python train.py --norm_place="pre" --rope_theta=6480.0 --doc_mask=true --dataset="wikipedia_en"
Each number is 500 + 40 x the weight over its row's rms, rounded and kept within 0 to 999. Layers, rows and columns count from 0. Numbers have three digits each. The size before them is the row's rms in percent of the matrix's.

# layer 7 MLP up, 1536x192, rms 0.184, rows 430-458, columns 96-191
103:484469475583496531453453538496492452519456433570500510565492542545527469448549494466525476489521548542565525544453486437467493484523522499504519460471438542580479500510544503546446546543503485402489531612523546578445512525443483484452519530538483429492476476486496564453580527516489503522
090:551527498482465505469463517534534459453546549519498551584479495432434515468498470495477495482590542416464502538519477448445536463499517525578523515455504554469479535497537471474488508521530518542519506475514520518495527468503535519462429524540479486442482523496552452504503476541481468492
105:513544483495463493483514476576445494535526507519490506431512543557548453491444491453513468500519447498493556486591521511527572419473502471589499481509587482535533546555482583493423541534506522513529464556561444479461517442531521480438460455549456442520586459502500472532534480483601540516
099:437401527547491453489519516473488511489527498498496484519530493577472572486512472566513450469558504531541441465511480497491523564452549482540524545508468461522453445513510524448416490550502545469526502476455496479496532550497486563545485483565492504533533455468542534454487524503515487495
108:472579562530468437487462481469543503471520532540517518483516499512494496400495517526491477486460490484540499474427423636505503568499535446457486558500502524481512551544498501465459529518523538440554456470529570546496468492458533490498475470498544462450513478477492536433520553509448579519
099:511574541449565510528466532513589509488478563471457517467424429451538397513529508511518487485445455432555464482487508472478532475482503494473475544462495529436525442545512513486499469488487511485487475506544446500535533479497434552486512437374473486449565491515449397544432480436436476517
097:517466525553468514468493557496499498535471499483460539498465517534537496449451500524551590557519464558428539478442562496533518501529520491528499537510474496516523544547409462432545517469503487533526486507578448456440515429538521506485560475519495552495503534514567468479424521508458452469
096:506499575498543501503467526466501518507431491443507505499514497586511504515480434515433475501474587499434544497477507478498481495483412476491500507534502516480560487508504545495567544497483502524486499471509435515581585494504470477475499491515509453514462572544477441572472479472485472586
101:501503526463537459500574498454524539469507530517452552438474544499480462545484463473440498518532497495476511476465483550514427436410487447617497400459504522490418476469498537525490496471536504537440499497599482567472530508517531492509441445494456522533510516503432453490517491470502534542
109:550537495576478498540504491467525441519498516555500419521531470480466547507507491453486517545457536402529540471477558507480515508515525503408466520506475537509453507519499512523470474525492522502542467506516510604569426497570506512523477496474510483403460497463472576514562531497505456438
102:487537524456475498525547494549524493476437513516488475473488471453531469531532524502468487524485481446479554505496496490508506449499506497549471490441517565542570526478536423559530562402543501424531563477460482452503506454534434524428567508475434535568524559565558497446508486563524551498
098:508548498533521559480494542618465514503551535540512563471465583485543503534536459494565467503535529508579530483480474469568540517439449459415535479458481488553513531494549527527534488422388500500509548406478486476529459527452500526545561510487470488463485471530506593493442464483489559471
097:484441518543511529554517547562493537524474547497523417462521490521564464491502470453583485502523451573449482506429487537502526481482566487519500484470553551568469500511468537475512500551449428530507490539488505459581564500508513491559557570480446426503474537463498433457542504465504472595
107:514440538435481485536483496568520486541479498471517481539480474542529552484557535505505522554512505532496498491518503536490497488454556526479576526529466530572477522587476505535435483429521494585538455549463499500575515505469520419537558544509528567431490494501542525496579428475477458530
096:492527524551469484539517553555414595520543515533460529482496544531568446531467497456490517487501473522389535500499403573490516536483432489449458450464516523457410472430557543528504417500493505493497528462547513556499515573533473483533463491534443555470469491471454539504497505498486468567
107:520490504584560491509515503530428515501540469491517441563560490497524453560521459461478488514551455454480487511479525466438459446458520544576483514505478515530554527489485558471484422444564448494490541576529498527485478514488470470475523518447542463496535578494532496560578568521449521518
098:420510526514517541478475548533473563446488513513540473614546513600467490506477511550487517500508520588480438558523512529484571524473453489478535539518569490537449496437467471477483507555586486494513492427531498495470489466480496568482463478538547480570496509461535405445501582566484498474
103:554496500420488514529513522467499536497537499485463519490466530501500495472485531461459496478491497499547552466483469479463548466462506580468466513534576545514482516487539438504447514463528547511489596467501438457419493436513574437451511411528506433557470540505479509476438473379550549512
092:508507472478544524494511507580474511497504470518550510530514463506488532424485503512397502544528598499488472502521474550480556470504456502538478513483542506541534459502493486441543500509521555520508489529555527440538523520402450489503411475508418425483506478478571537582511442541531477461
099:495500445495479523529546480519397516505530394553535480507543508470463518457530433461493525545519542506443562531499419584527485479517465440572558539502506428526504461513461542493429555502476435491566536425475493526454512458535508486504472495455470536486504594474474536541501477438491513527
092:463544466504522557532459500475515471494525498534453574424525543577562509472491505554405495523503459491529531493485519579458535534508493609496557488439545441472493512443488447476510488501465470496565537480443502556465428489526460542519575428498519479488498487478495480516450520530463477513
089:490579552476502559424536515520453483465517512502456520526545585502471519487570465490513504526557546483524501524554485449466486450527462554446504494469503480524443412536502507519494480508467501453485485501393500448509508477539489507521502563521571428505431434480465496542479515393472470546
090:522455568556524447480530523486505497495435480503471466387498517501549508481523509512481506453480499434467462470480529550517380524511533502444530477417491526522472510467458550530490549585497506486468471541453555457484486489483542596434446536508491501493478475513495528481512469492490503543
106:437507540509489429513512493423520474420439459497425472394514450532560431447425503499536438555462471563520516457456463487535517564491553471533556537473543478462508502511560485420587544465538515529475461520518535496440547494468494478442497477565526451450499477551483492538464530485542492479
105:477475496477541520502506548440470553531455473395459561542511534506510523473398531560526471525473500533553416454514478528457503488468417476433477474554486491539511562461563516615490517514490589527500507466520595534498502461430532476433506500510500460468475479555475510523485494579428524500
102:548525448516454457528514518486454480507454537573483484587528549492471557485466541553541537482481413414526495536536555556493475498467528505504580416459534551436484524578438521470435544459453565446482442467493453453552531530551514437487491484491567489497543462468432448525473433454482532471
088:522488521498547511381490485449557445469483474494524471441456525472469398423426487471487532503561491478522478513435530540418500494493428541453549523467536492500541465513528395521500526558488454497491470455528476442503511534541533410548510528559494486503459473522449550522492519498572488445
098:527498511473468544520473461452478557560434535476457508511458429520582494447509472511525489484498505463534510484512544422521491518521516502529513498495516563496598441466511470472469467410500453540523445512483470430583542466569522516509518560456501458540587511474562537568433427560488454539
090:489487441592523573532494514406499492495530525565528448513509568504475576505483491532495445505552512513513539400454469480511464498476471505497510440495525452581469464531497606530459512558541495495573459533504539550507479447486534523467464469520475486500570511540508452548542523538451505473